Weights of a small GPT-style language model, trained from scratch on English Wikipedia: MLP 512 tanh GELU.
Each number is 500 + 50 x the weight over its row's rms, rounded and kept within 0 to 999. Layers, rows and columns count from 0. Numbers have three digits each. The size before them is the row's rms in percent of the matrix's.

# down: layer 23 MLP down (transposed), 512x128, rms 0.261, rows 268-320, columns 0-127
# up: layer 23 MLP up, 512x128, rms 0.232, rows 269-320, columns 0-127
down268 112:445548498555557509548500508486520532521498498537472447533441457442503493520478482502461493488538625427390470431488492514540472470544509518547525505405474435465516486499557479387459484419481519388477425611526390503504492510462451575442479483569529464399519472501584595481494564546556461518599562451460442581478473508594563466556464470524507479405522508441594544523518485446457459471605
up269 106:422507510489524472508385545459558503527575457463583540516486518454494461498489530480546525476512471554492455552470481406413485442467473606573516487521501518444563445495528521506518505528478519419594524500561465578521530505549600438521643451514594532508532508483511450541551392547467376555579516463592635438513499507447533548480471499628486478462464570515485466553535540476558495508503
down269 097:464438531494553480430487524556541477537519497505495494490517510529498563502519525471427466471499496470510518492593483517518516326501426513530527451480445507491499483506532598514454526514552618502484473563473468401472490491446466517462661416478481548373453514489525501427468487444514450492508513493448484612435522481487434488566482361421507557607446454460488517426601541601473485505485
up270 102:456465422540513557508430536511558545461566514505485445541536660503484422470473481539493538451445501374436538473589473514516472517420508558485505508509585483534484583464469522534542433515478509576544467557443499549561591480562529532558513472472520477479538450403496525493452455503440539486609554481507494580531402491391545481569463421486474552614521490600566492543478438491505429456502
down270 088:572430524453489462516561573433571561489503507447550414485461373453469492552487455508517535517576477495537409464530507433452505563555584567521469506527498495459431482530468524496522477473509621365580516499483454563537549520442488471546453408473478559496518542606552459471462533489614500481442499515517458399517562520539448510485451609524600548482428452577488467441532572484491518542487
up271 101:537450546534419527470528518435457459538507493595488500506572522472440557485484544557445503531466518413479468457554538611430559545503529463551427566494543475474525578499536477549514436500376476562515544532475470447374511455500515541503542572478492521536520493573492474438535511516534551443441486592454426521495500497422523587608452529514587555507529637566485542447488470465542587492383
down271 107:516482477488503540572481476483510495622505433467494459510519503514471478423490458423438575485368467478481472389498472464542528381555530503508573540483477505425538415456512497379431467429537461586516467454518465558466427472469509473475528564477451544436531586409463485487494530578533473545429539532515470488464338438435509450513489499446390443554497465471457456525532494495487453504411
up272 097:539497488498539463515576457445459483524531558603433605516434547583436432500506494464453515561551582543523521540479450518404526555472446518574438514429472449463556501473547516474581501455454480532557486451609457647466514438483621481420462503503514535446568634468544471394488508533453530480476438493503507479485564516478453480585485480527473520506448485558514529471497437484622513547477
down272 094:481549529435517506643547543408571446496495552430478493493458505417542477450456539507500537587528451516582484463493563458534524475393477456519546460498533491535485456467437558512470442367418489527451531450497521523558487498513379589534512519488410532477564558411502523483491503518463521566445470529386475516507438444547499526513586531549442452579490456414477471422530446520417437453556
up273 097:503453547508510511515537552502582425457489459473588513533414511471496471445511540575402462493534519442459523576510361524533458492492474416506546541604496416420502468480499548462449528486434496506543561508576522533600379507447465590461527545432471527537504420515516556396628541539530518493518478519593499577453433533461473470574523528568515519488504475521468513605437446513469518499577
down273 094:482513452412539455492481489612372557561521489435461515488503528530441384525346568473474447378455575434611425523539474494497567541516598492596495481490486578529484504513491573531504519494553465521479521494516546622519504479511518521525428477554473600556510511511464538558480478537484441531575532473475495435530484513462491498477543521448481464512440521458503465541520436533503610410424
up274 100:540531546513537459480502534515506564515515487521527579470523528557470452495385598489515462467540546572457519502410543423581440466469560503502486457468373494457528459440533458536496534514434431487530608568505467495488509552440482526615597473515464494504571480538536545501586585451501491471431536476517569481503471410519486376599549459443538576541475510494451582573391505448535457525443
down274 097:400488450433455451451496482483435517524565495399493469545548476548559471505560497507507567448526476428452417416566420514482490533566552503468628450453504508497490537477564549392454448479513368494521453460526566516523525508523495463572472484505504570505449403394440429483511490495545495555473541516458534433515480566473542540440527475562436440380562492516555499491466544553477530427382
up275 103:492462481528477577434452475526505535581548452471581496527536515480455483474469612434453576476468515488461464437506455564530530455466502520525562454499548537635562533547481559587502508438458476524551481511549537514542468498490567612459494541486527566506616545623545457534444465563447537507449455465523508385468521430462468464447599471394514508440422436409487543425536446458513482548519
down275 107:510480473427478471531479548432464581483547485530474600582484477537557481522509457417534447479548504556502477579535544406494478495555462534519430468528564471423486497503469506550541459582511572386430431478577469434482575470595482526493606486447482518417465484415377515436492512521484463469500505421470422479571416485561588414522458524423470535530505498394482443460527527504482443451451
up276 101:507491453463504547520480434545565393477512518471460437547485454442502459567553608473531450448546517513553624552560474525534488444456531500467537396541572439542448549492504509486523560594499571486522441528429504411535525404545491448516476507549589449541470497435603454511504459509499535503455590546457461443568485457468536452466504435487630410437508451568519501442483455519457405475441
down276 101:496598503604533487514543544491493558517446436404578530533565586549442429568422521464494480493479540403443481489387497407416533467558535552543496575479471559548476523523585479403479547532457661465546523553456542455521481525588462514487435582448512483522492540425485532520535448497537480519559441526489540471430474509516538528513554435468420503523559573581493561482550507449478510518471
up277 101:457511486393538496541499597557567490491458512479441536479498519438492450470505501517518531520500565531537502509570520506571661384596429541467499585625467527500470526607452535539479506545512448492460560473499460499564446527365622592519568543539532509513586514572535479459479463466527472410526450431536502495507506528499463518492457490529518603518453524575555530526523498478576475436531
down277 101:489437462448557514616502463373446539538600496553589495444538472453493553557492473558489435565438510582488528569436493605318442577481478524532523544528618491457462498514576472493454479410500475568515451541567499522459537449538552496483542500453479455605470542538549455497511560533563585507527542467472521438526517426479462502544501509532401465499522502525561449478499532517484471536519
up278 100:529587530473478500568468486474551558536558425438462527447432553453482438539445516470537506485504582541534451513489462522447572436481506527491474519576521514532428474436498470455571611521519438594538524395497525543473509511422551557520610501520448497541592418502440563458450535439509455524473574476531525393408472521529482493502560410507454444438444421507448568508646462542542468474500
down278 093:451489552521513542555547502519462507413469512517505530486510522465493486546411472621442430511560504478512603515501553461464430461577554557572451534359522526559476425487494483437429475476518463565518458436507448452446365605584423527514391516495552493523506442562458446461482486544544545475526522474594512518524425460519449455482503564542516477517555465507422527549486536594594512442447
up279 100:511504465471597556541423478537489549624549476497450498472442567526441501512524625495485432549470449526490471503485460517518537575553468492461532478482563411423477414474507469461448378427598422546597528535494459510434449509541576645636525455582480486500479497467460494493493442517547462529548490533463468469411542461524484458485442428559453533491538544527566453484503529483489559471445
down279 102:475441478503494609427455432490506468555433475461468554577477505507488550428523458527493369570533484499404557456364463507451533437505554485466620410555455506581465523535523449490483504469493497531463577569551539464450415465499550452424492428531516452458477539547485431586426481495516498520538459565425484484488504557589426526493540461502528520425431456575555442520527470445479519455586
up280 102:485555507532334583465503529518613539421505479535584436441493469457453506563471584420461506548456499524444493459549489475516476434552546496444517442459493500522466488449522485475537515452504477493509507480453528510499504408485522482523543575404561478529479496501553523449494384564604544504560486501491548469577483483501490482553522616578516587588495469565355509452430499433419469561461
down280 100:577523455487585478578509495416448415478459487570376484553526533544518480402455477483486493469490502471463491526566492553520500492447457433557512464523524508572436596541458533527580471435487472516617447554443510468436480446517542425447476445498533480475462493436544629433409536460444487484547540444523498545454492474521569491498438424556464459551478498490604470434529599513516405479602
up281 099:478414552561532557537448525629509572535512577532485493460410397556491500550531478599499544537494551551502400519474454516486475411488550466501435524438488500512493437510537537516537558461407500535416452417507469440454470506533444484405518488433489482502557435557549418456541535521474439497487529504531484522473424518488393575503411507400492465454434527591452487483539422612466475486557
down281 110:510497491421420488533478448441470476418525389481476466470557429389438528403619512490601467420535535462545496497548568500547509493441494557501614534525446441510563528518445471527500526450473453466514528539531464545438446521473490508559507495519398522387484536481496517534443494560470528565532445565570495498521500382550525519508550455585539532536531603509508474510405534381527567480518
up282 098:390477386449578447518526520497505542498437469491452466433529605425547451545439480583453528470563405479491507464483475423477470480453550563466454547632543443504524554382505491496533442497508502454514434512462394469519505506389450427479457487498550487612507473558484483467482577481438576538540549576478523473505499485407430466562525441575513494509500510557558474539432516514472439495565
down282 104:524541516554474581489504583481581360458506546520393532474436496514472490446474521469509495460472506491525473547557525555468486586458536482487416582429501567500559527548470533546617425602459698540463479442450437443465520532487495456532489486535534470520525439527513523585539491500545514473520439553454582586474554462503482532459474578449509498466409461542598529457498519482526498520427
up283 106:528473499412474489530516466509503434475503492547533532486458453483584483556489529501448518417525524501506492572643401459495382488441501561415491451541575504451518454433434554537469458450580496456540443509527484468494609448420463477514440419426397537441535519615520462511510491513461470496541527490542540402482516493510460533517487528351473480445571538446506381423484427482521492531504
down283 107:471463513545523487481506511496514515583514487551490431510544492491412471461564526607392457512606475475545559507468554511559606496491530494449519480435587599450600571527417599446458421449505623429507501494535440502472542531502470377557437519454517440474451411577489526521461568611495508470461540531449565479489487542496547465446508553454554446504507503461485443520546453539522435521445
up284 106:578454499597457426483474479502572511478529542504452546527503397402500472510524542386511463498511529548595600523485413572470523524536538382523498532518520490443480511563433565567527487548548521412552455485549551488485441471539475502446464479486364474485542615485464507448551503563527517503459577487527585415514460482495530463456457437515554391522519538609422458513490500530487444449561
down284 102:490510434448510546448471506533585526417453539512604520481479464578535492569472533531557529616521571505493507589431514526534501583425456574544433455491459538500558471589449465541548553481509671513564424511446414495594584537560509526541480482520481518557477434420509500514531449455443474556523466520411526449458486458450426514530567520556549485542538544490536482514487552432463543405525
up285 108:515573485517449553478498347551517484547516473504475565487462422417490504513527456586588478481428568409467500507586462533427499528483538476545478430462521459556613432522502498622551476524482522519524569477457549461598492537499465579525513531457464465489563402518489489520506578516511555493489525573551442514562537438508533550525437407499566538529540640448588491502444417520529533508525
down285 109:537544506458510467482421531486536589529431513389519526516531561480576500526644524527629546492484482513457443619516435617439425515504483486508496549534540543493608498488534524437478483424521544519518474525429488470535491463431627519441455509449483541403522430465492577401434519458506466460405452483520495530406540561460464519438498473493466490490545512439559472515561507472470494475415
up286 110:517549520469582432495505443569514497447550455520411496509478465481470549502573544500414421573452516544472522530586538460534571459426470491507466470556557510517557515453445575567532437562527449404543453550430490487498484530495467441556486518486422470467451509452539496536510514546593511391458574490534577354514483490445418525577501497481512503501423537597418511548507590448541591471589
down286 118:560497506431465486518498488492480509550411554534465510540506468586531496532578495460467467489431521550480586487524478476526566415558461469442442509548557538566366440474451474451448504432423458398478464461542418380534489500534451496430444501540502485434416471545452581495433537523578457489464517564554523492512451528554580507496638520480413565528587480437452562457471440520512526435533
up287 099:539547427494598535447639488550487467499495576549619543494484461446589454514443554497452574451522433436452485553526505550540530487504589559461484482566471485487556553477520505471518503461441432495437441479525654442511467492534565470523405365557491482474524523512458513537503486529489580559424441497518536544484487458534601412568526479504586460516491505487443502494518464530516607556472
down287 105:477497474438488545480599475486395558611440351415476520532487509440418450477529480516519468564567428561470469522478559518521530493507539475478481441435510586485583496438485574534446494553563525508501526553516465600473482479436602565469534508536569540530468428432444486616460490521561501562417522552442443487399471467464492487436542528545524458554582461489565455507475452532555494489548
up288 099:482550599544599628441498561566468482545494510418521441600483504486557502521477519548530541541425483484490522587534527468478570417481555516437454433546480517500520492536454512497519514540484486477469466442526598483526559529463496468430524520605627387499548547495490509562411505476520525478520403510500487480567515451485517463432634501422465514563450449418551436522452499468514541437594
down288 100:588464471525498492609550437546461497527523496582496467419436514542521576459537434506495401506527482475447556494418566475452502410443488460524537545482376481495557549493493442415550462486438494491523557420522447513459435423491426459548506477508480461519499518448504524539490484546437388497649578491517481477474400498429480592541518520509490631453492465478463491558475446436538423537460
up289 103:598422446464497408407430516529490477464440435499503604515515417565527392504561503485507494483671523495391453549495471549536575482600519472519502447484439489573459507480486476598535517504457458554536488474462482455419523537501506436477534481494488517515530547501567489505501577565397563536529525503609465512510442489503479454503487514500523515510455502558485561564547507415489571480355
down289 102:430509475548433498516578505477495567491489510527468515483577496420478560592532508533452483369380500557458477504457532500521352544502412469433497541506512487484530550409510528454454550438523486485399560451477515485520484423486509529461534583503531397373522519422526513540490467530492512469476413436498464495559534431467577431509509594573519551537449417531508557434523454484516514580439
up290 097:470498428500535507460476544512507486453456549505532456546487446524464413442432516491499548500356502485476549560478502465440501443603459518559528499435487542495487603490456547487557501502560476397465509444471457596539508454606432469522523470536452446537499478471506510523436429546466509611467459527579488527469366487471486515495512418529489407469560464595513527560668474528536583552503
down290 102:498515571476416529525547541479604457561512439461498469502512442475433539542534448556550427472568465535460498540435538508385480485479472461470470530561557431384559546448487496480498499479479472501462396461442543482559499567504522512472531500523548417396383494509452439586539548550450585428652434480451508494540582509527462469490549563548550461509521467584449481508406488566522491471507
up291 106:469456510560502543533583520498535522564546554548522499508502435515462542439519457558422531441382455523522538564580491463490413483479430600556483556529483562500554521469455565377490552475521500449620506445494520565509382491547476437510435511452540587525561472519433451582629526513465551428551519526535495423545494477525406450470613553554534463538494455529476432541488471494472488508493
down291 104:465449417455549438540502467473503439516464480402469435416490479480461519555517526521475433486478565488508542365414542581606518444462473513515433517538484535441475549530507490554458499427507620592537593497532496447547480519546535440526536558416563536578379418485490471517516523475530539531475545525433449534527530528584469505616504552507474554506474456493549526481506487427393446515591
up292 104:484417456439525429575558500506558578542553445515493382464470488500505462491538552451503502475478533546493438514474468489421448508591577564609529513629460379496574498523495496468508504435444443538561454572501498491483446631429467508466469422441472512482557568486444485493478506484546401527466436427524475515580446485528512434481403521503403591501533469527475535479470416485468513462452
down292 099:488543561521568464539441491497513448536454497461539531515485419543509438508370507509521467525561455491453398511509393458635565524496537524461483512430526506535545619443489537504552534482542456485495491551541438597429487492533471541458478403520465443595481583503545459457561499437439602462418501504494590503516513554440498621548559539508518450486518564495569490488475446535515414592480
up293 100:492405460519534542517460505443469526515609486459489569443551588477468476553592499518493471506411510584534430547493418459500542453506442458464546510528570502496464497537498595537517502519597482511513555443571518530551576513522570504512439498425438554451532540574521539473535421531529494551595555512470559557375468512521434609476537518637541542477457562516538435517593559483545512569529
down293 105:506457479499425522547553542442497553526477533479518500520501442490517510469526541408500496526547497478427497441443570585414432487477541553558503589490458526510546441534455484414516528589514485400497493585552571527474467455514591554470614486548459489447470371428421482454468556465418495509461572462594451506569560554493481459405469479418546502398513513543461521419476423452539435537478
up294 103:471509423560495467493388492550521430519431490615490592446464468564533500538417652487491439488497464553506484527594522531491549494431446529510530403500527576491537596449525579512508556543547498411556466436503483571477593521524430474538521451567518518488486446457410494440507492538540449469552579464491468527533489591480490544542543508564459562444552613433522517496422547492560522496488
down294 112:549503476373478583495511513494559568532477531469556469547455475437446463520501425558434485485482492485497563478506439432611458516559516443525499554492522471487492462437526520486642411475555646600569518520511495524554467562557538501546498526580407572548490538513519539517565530406528425502520497532487542526525544449479583478511532504481439567518562488544460410417519400524495510394495
up295 103:451431478557468465432491594517515505490625551609448524413528427494592448541514507504474517470546503547511525498517383438484484510451516474545503544443533469540444546470527570560529566514531470521527538489517462498479561550442592534599498500485522514545521465486474505474441507467512433542493533410496476399599545558652498518550550483440465526396528458411415535529515523575606516528513
down295 104:403466442546481502420519489465491487531511530450555573495504519539529527468512509487502400493542509525471555422545394380547368544407435504553508380431422527451436472433501516450555596512487517448538487559474431451538414428556484553417410464468544464496448472512572497473525435468497432527501510447541561502464500563524506435447508507408483476462516559489540472481556432504542474400513
up296 102:503415527540524513499562522473493515539416547383539528540542526483529472538547415401464486496496532600497476511529468511471466489410433480410504431551509586451522456560414559503415511537530418499461543509502558507558513603595507561473526515538480456533595569470430539558420474493503547490520497551494512535534452565475394466545495554450425510551540467333485529556456457532436504473549
down296 107:476538503413481432529559602513468412482498557569520436619420521551508546484459477519462586493538525539541492505485492442491523510521574524525461543480448548483514557551480532448519538525456427490549556433453517487560637467586598546470615520525455531445501431447469488510497549493565523466509544562532513494554358639493551494513533539590524572418450556491498533466504502480580485534473
up297 100:468534516510473542454492464511528606472416577487456478481597573487424413607525456517504491411490565510462451501551447480391490454473511498544553490488489420471555473536518585487431411494588509472511478597459546456509497517440577480476491548554476441478492493358573500485519440448496516412535490495407507507497485584592386534544532528548584454557428505487499475437461538512531509501588
down297 109:459481499513526468488583501537476463415590465472543479427565564450398517518572604538439504502524455531522539556441617417407486474456453411451458509497458543611461508508428523444483525478474511555525576502516524543535457491407416446590536486594529475523505506549568499513560571441426450509420564476545574446508459519542505452434503483559546555572497485521465488442509405513486415525492
up298 098:515524429467502468473410516464565535400595511500420492513471505482581503516409543549467529512479609466426488505577525507486445460442504439506482449610555423489488446449490502550454511517446489556556363611544498490474400507570498521478436498506536488434553472496530515493479519523363482493474465486425456487504522461524593526444447494565519438560517467502580592597527550465496461469595
down298 099:533521584388516451522604481555464538491466427495495512376455481538487474506538513493537538445594489592478535473522568535500526528516397510459489552466391556440485551555456461418437399551539573502456507502477525439550542508452506409446466509502442520511398555515483565496582490517571428519537489482571437486601473494524440491551442488519529527434468520538510597477509429495371481548485
up299 100:510438529492432465518452523490498503429434456558519592557509422465573505489472496434484454438549481405478510464486500570518454404544494464443455480487399457426533443440500476516446615521449480463524436538568539544502467542529561482561522458546547512524502470483407557501483461429520527527607492488428496483550575484566497558480452417484525546384518534603495524460652571412535489552518
down299 100:559502394517545468513482502477504513481467454509493537564493550471544527535455452515557561444430486518499479430464432439408423560431507514462537464536378535647479561509564546481509559522455552588488544485490582538531561537472473496539591431542476499527481520440479544580504525586504515558472491412549589548536485552504507376512526493419597464536504459577496496623458481497467582454499
up300 096:419531508534547593534614486447538507438546474596555510396443486532392497445469438478472459468464533428421497555544484417447493438539516466470581488486525474483601494467583518487558521468532412508443496576559487505562518436484524632522510504555490508533470433550436483580483532522454571460453407455487472494449513602492509535517600499435534488553473512426532459426455506546454519433491
down300 101:513485509452529460457482547553495490398428617478547459514449423460550444485547545519572558490549502496442538476479441519528502408514496488512581477425489540531455532445533520433519542487437431420517473479469468477558541624523470447539499428488587489421525470497543502535490449426564463497459587495484520550505509460421501554487610530501443556470508435382496638541385423548480536437475
up301 098:486429492542512554578465589548515503508460466475497510597446483498481574538506512471549463581522548537498511499484530489421509471517508536468473541503500379510474478504559493565464612491465491493573540508483443461540560521491521584432596537538490533497523463521530330590586473516440517433444471504512516458463430548421502541501460410495569481595576521523590534495507417456554395513624
down301 100:508560495521615499540496463475448493550554492493515446390499571475544384387500555513478483528485448439466485431600490586588489511497411493472529521402503546433511444550410449537462386477478461511508446480418589522570423493462536406518392555481499508462576572480479594507474456472529518511593499531478522467574572513544489476472503501458527510512523497410486430510489577516472496522435
up302 096:486419593512547481429554489603573501461493498498466505525589477426572515511491534482458557491479530614574536410526444548486544429503540584510447477501467483461550579528454593470496588471493485490569517567525509560485446594556512429499517547532498560479480538421460496534446503531422523351434489480427482469600438490455550588424536490473455500573525494512459516539435481537461505563422
down302 097:479545500575438543531479446500362472445550433480563442469503521631570500501521504482551458526493432383455473639451471490481479435523478495544474547504416475531422523405538495520457420519556556518432503466526452456497542421544467536514506505527548505563528470567547560472585487459529469515556509496403431538515544552450452483586515509400578573515473569458540522536537503509420578483541
up303 101:455486472556582566561438503463438401565485586511513473506592467540474506463486511473477429513515452519460586656503506429500441491493497468520538405485465441506513490473560401531491489494410411474501449580501531554480408498496490554483491398479458421491546554526555450563506519550523508573425517517418476549506470513450529487534405444535554436467570505613548565547577518472480463448567
down303 110:438514570460458489546538546496404499455468521405400474510465550505564448484458417422536435512491469480494529390515475601525548458478584526561588532439431528386516520481528520498455515391513505525533466503469486429524538496535444466519477504590482561486464597478509518554555493526554465518516552442439556484462407500614516589552518542508526578503551441441514570515495440430533540387522
up304 097:517467523412472487476418457479455414569531484445433514505485481505423521471547555510521493512538498570597443443553512465547540468565485466504485528582433508412527549463498495504511533490421523475530605440427548445455461497565565438479506475467519600559542436434470457534450452488546537547544427520538512486547471546613383582545557601479500478500592533503425568485514467608461546541581
down304 087:469432455528558436532476572501624545473502496501498474534395542564473578528348526498515521496613478602463517508495577547408573521475454449483476569468535468572564571486437480548497564523516612487448471494541452557493469452419404529501443478425484413486510404547559453416491471529524513482515531514488494487454499498477480507453527529389564502461520503566510546568438548451459502438517
up305 094:409481543525505411483522530473455517492627512598454468448548569465412512478561498377488558577465548497462441546455517533443637448488469502497523442460518421454491474559496545492508518538467480478566447552453569489527538545473508549497515548553450568420446531569459493524422500470476551543473539561533582502461543408516485480504542407446544449440410446551471408465522549591431503525522
down305 090:644460418445421550538490506426582463446490444455425519414557477501546505418508498517571538423582459539469425466458526495574472486472527490459439449594430515577547471456580500511453479582427596543448528552472497559447464496518530474528505488457471459478569571562553490521416460440551444429484457475485493504481508560485491538525452618568508509537439512448412525458478525469565476427524
up306 096:465536452565504524472418494475439532497566506517525494496451414477549444532555524390447445489478588567540612514459504443492460355545526511518511497535527532511525520451508524464539537522570762515550482551473495427511541563513563515494463460438488503449506539474497550561528609458501534443592555498474464479433507445436445527530496457438536519476517476481513521415472527484493486535471
down306 099:485535480534502500435480487469553488493482473497446510555550504491531526490535482452499509496501455478539453497515485503529531303545477516503467481510528517448497431469491491501491497495513925499523475519489542482514469510484471473495461531502503447505545486547508489577527468503491520480519497483517502471536472518497445534561544460530507499492455507519517514510543466535478529489481
up307 104:502480458384513431552518414455507530446564523504487407491580473512417475546548536424426478567514524515553523524573507475427607426504442473431627541476422497509513510462494455547401551505450447494459500522475540392485453565528518581473531447490393491497609538501627506545462517464527484544436390529493459515535518471552508529478448426460532430468448525479541516510437513434504518461482
down307 104:547501495515466557567507573575517452498522461447555497448481438424554466489467457538480538554465586611578529442490540463554451462497414563431399524441489478455516529510509559517493519521509364476495489496519429432505460500436502490566355579488620503427450450538483493502477426597547466484417517436424496501527597447508413508511584509521472455516509451529522499475477521459485583462571
up308 102:487547532484538519505524645504552489517605560488492493438488500586512563517544540548455540442465502434342522402494477538502471472562520472511468444460517497505527566475494563529561475493467507528553403479519582476420517502417464429501513487579533534485449502615473459558539496507584575543479513488497484419525516442499475451510534441387475505542598481537462411567474445489492487551357
down308 104:577489450530549390492467551461575514528546561489477518512597435499474447529456520458506495409406479431575569549485507525515561557475510485604532462471494499543478486474481532603490543445394519467453460512504509583526436512528513533555395467482465400471324545522471541463459455479467417577510557552605483490491444527505528582570547478514499452512496471595527461440492494494484463434546
up309 106:475489532516479480467426505439527444615605535522418550470468474452502501389537484418377506426462571501479476422555558524493523416430472564492531595483445466499551526470524519464490534529511480455531447486557503528428438416480462514462435518526498569596487495486503430467496429556466459556460517446489495396576445465520573477459486475536444529491543508481439519606484549475480387374517
down309 104:485501392479529486476538480500463528457437548503517440495606435422516465536508512515477458548507439525511483495414514468429467423561561502545449534443461446510518450494503528543546474537495560487502539478435532510566513618491556494522557519506515594624564390483501590521493585502561569486577360531546451557403571580555459586532584506469517471499429490542518502465500432455540580528470
up310 101:514506480490444468445573552500541451395488502517454484522598438554457474503456505531469573463511456495577460544513495524499603500482503518517558467488394450423530544530454470553552514530497413429516508584564449508532595587493525583503490516483520466431479552431496459490446499589495499451469427450497427591566569394449592458516516515534381567430465581434494455467464430496525464408501
down310 098:535480505574443531545525519576612548534404556520544597480501501507545478542487474473556578521528464474406510505521467495412536510511566622518487437491487564464411495463465539572495459465511497577467507506526456418462470470558488485487464493570473635591490519447567467476555548464496567604574559626557481533558578484587425486476476443560519478539547503490452469416481509551545511527537
up311 096:515578510506459530424551518555512414501529546444494401519498382457486501431433518468532541512523469428405438446510469583466540546523553549539446510493579457415510585471521479514474507410436540448533589602442493466523543563464522501559512428451521462505431515478485560460573434527544510511566508553559541505546471643577496472405471473496474439474573431505491501441516406529467471493578
down311 089:595451625524457435514526522442530480504457488558448558549494443548451492376525498502490483499464480538480557510581507561438567471537469522477493584487445577485494496538462478385497519433542619440496446537639502458618523495541489534501535428470386507443476464513547461524391453494537454472458445520525498505437514540449461517534472502513493444556489450581446462485567486386482433513553
up312 097:557446552564468490482494475493499578563508531499468481424405502409470468520499486456461489587534490462543482470489496578447501410487476463539572547528528546532488535515473519432537530485518613533470558505485461497430456531462605499466373438547478494583544524513471507520468575572521464377565499471533512519411459354411539515530614499582437545464508506438496526406483462541453491438428
down312 085:507459478697485532489450534517468484564524504495448549507478510527499499496395553568479559453493502539529442475486465472519490350500480516437440572446588492448544532501478561550436491481472675499493522533516535448516496454547408494484477507497485587708523484515459422505547466520482549453468533527509506527562506508542470530473452445405521456505536468422472448491530486470474470488508
up313 096:605465403472549511504477462528441434473507496547517510409566509546572528423422434453569544499453446496502420557434524538549549448408446643433520505429471435466526500542457483470487489525558458522425420520483519566474432577565423452500476528489413514498455483390522440455519523455523528479445492532512489464494527485414512416579466465481511457463521577581488468403528456528553423497468
down313 098:374540582385520426508543438489495531460571481465497537545522487441485480470506470443477514518490547434530422512495486498506449538630422550382555472535557477556469390536520461565528454488541559582559505568554434494529461478561448482537527461448521508479522508469458497634504528442532494449540582539511479546451521556497477565495501473483461551488437493557403401514499426476446556432594
up314 093:531527540509493484446465573471503387486471467500539554426459474462430568499504495490585429558466457487541477418518435625529496450466456495546508385449577538554539537441468574545603543506507435450471476573505427525566499504489538548467523500418501471549522494540482478551430406507485479500448473516577568518449402461450513539563487474434537502521454504435364476456529487575498400603472
down314 092:436468514603523503514556547492548512547480531460565417535577435513510534456470484437443554465478572471516436396537366528441525427492480454485456482464464388486438449516537431517474453555605506487456544468468478506470497581501441499543475473535472496563548590411461526444445477443509505474465432505535559516494427638459550498519521540494447568429471526582479530475511491439576414402477
up315 094:452501448540469501516453582512495457467579562469496485504516607536503385447475466533432594464510525517449590480508447594495584507464514543459552497442455500404479483562542528425572478480574487449589489546553401555510447444512459464552465520383429416489589470461555558511474446511527511424507401499572524542495466477420467424468512513431519445513531442560446534534491445501559414485514
down315 094:464486485516510506537496460473437599523523518463484443502413474564567520502505515427560516521481465607420458507471501436448504528557441532488585473550515434473415538526462474550424572585472544514481474455530444324532546597545539484536524436587469587495482522503488496485510520521443444551455580509448566397544400492522605590520501513523525472472525546442481405476533417475510441464476
up316 099:517565501481483471579542548490490491479453499547511499477509395522521470495533524548576565458570505410504459489584580444455447475490495457505459521578503574473480487474540472522524525463440473357542556480437472476590541617394472477486516539528546531479482454543623517482449484605530462453459466479450514489538498514602554580431506444486532469559510502529495486492642513553625471583437
down316 097:534499485498470557437491467508408539546481529483546541448423482540476490497538489523461500540567442531481560546501522529526545407484500472505431553571528496452472500459523500526541508455542462580529462478537424403496539492535503451400571464575449479345537538439519504519606586514475430556542592515517506478436500462556529495547463536450530542480472531474518475542377549295509503437425
up317 096:413475541455493541552506488452437551507507437466519455513510532456435512565526512484521592551528613491478483472467504515439484564605401442442558450509455492415537557404617508555473550508527445442495531449508528483529539512561479463452578530464543563539520465469521529480562534501534453453465420545539530479451442464485479537594358469456494462458565505442472543583389491434487386458443
down317 097:521488489578478464504419527560498444555458547452539536514398493560555463478470476598516570430533553496564518403486496501507599460617590458501492512541630455522465475476468524563535489460432408552471575497527410489424574456508463483470519485496473489369469470525484517501493539465504543575527459540544470397463513499493486477434600463446486587426480490515578476415559570488474555547491
up318 098:398505412524572431421531517441499519565520484444506460524627546625535492453503445551531485448526581527594592455546509494502444505577460503509510490457564488485479529468460456563479454588551437531561487446469517461462533494483420528489421448502473484490410525445487467497502585483509571458541505531444432340520465550550509478488571465523547473559490535496545428517473538454623551482555
down318 096:453506490575486566571457476427432474602580468552513498443443530485503514517471495579480551595502422523496528581490506559489481466460544576559530521502569506386546513493526609452511582538523438475344583581427505496487548556484630476502476427534514578473525557499449461396504450453462517537497485488479526519479486474429433476458524463504544462509529614491496429514452473519507574563493
up319 096:565537487544554549454410573567524517591461550509539447512522470503489503517521494482568459476496498493435463546447505551544462451539475553503446554476554489480486456452619491519481489537366510428545450535480604441512504444425510563454574512440445499586502479475494560415456529514553504492546466501634440435618556541469516508498470543596420488522447497513474461408471514618495402527456
down319 099:544589499536489548453595523418602381473488504432500429478547462481542441452465525478473474486505524496489528447512522456434497505588495472501460547499570581537508427521491559445507460460546351536511480432582476491552530431505461524582479532571540364476489486505468529565528460533473461490428568472479547474429526487482489544530527454538585568390515492471510370571568465492501500495403
up320 092:568451411496448440558530434363564560455467578468507539519516507509451504598565496514460557491467554549426418514555499521436436583439435497539584472550547530470532528430534446422507460524513476483505488503470484487522466485518484502471468438425552535541563480458443470423442505434460572432438456563497393483510528480460438408497562558509511492546498588481432401528525451423449500543597
down320 094:461476559369591531520441492483478543469484409391547461519487549490505513503509488557545478541506548431509545538393438477532472465465470420513458443489463542496445534473590426501549502436493454550481437462504491445500531484505535480495609460532447433431513525523508449559454474562389530436451614488436561608504428526516528501538526582537493468498545463443564519450502412539610454404503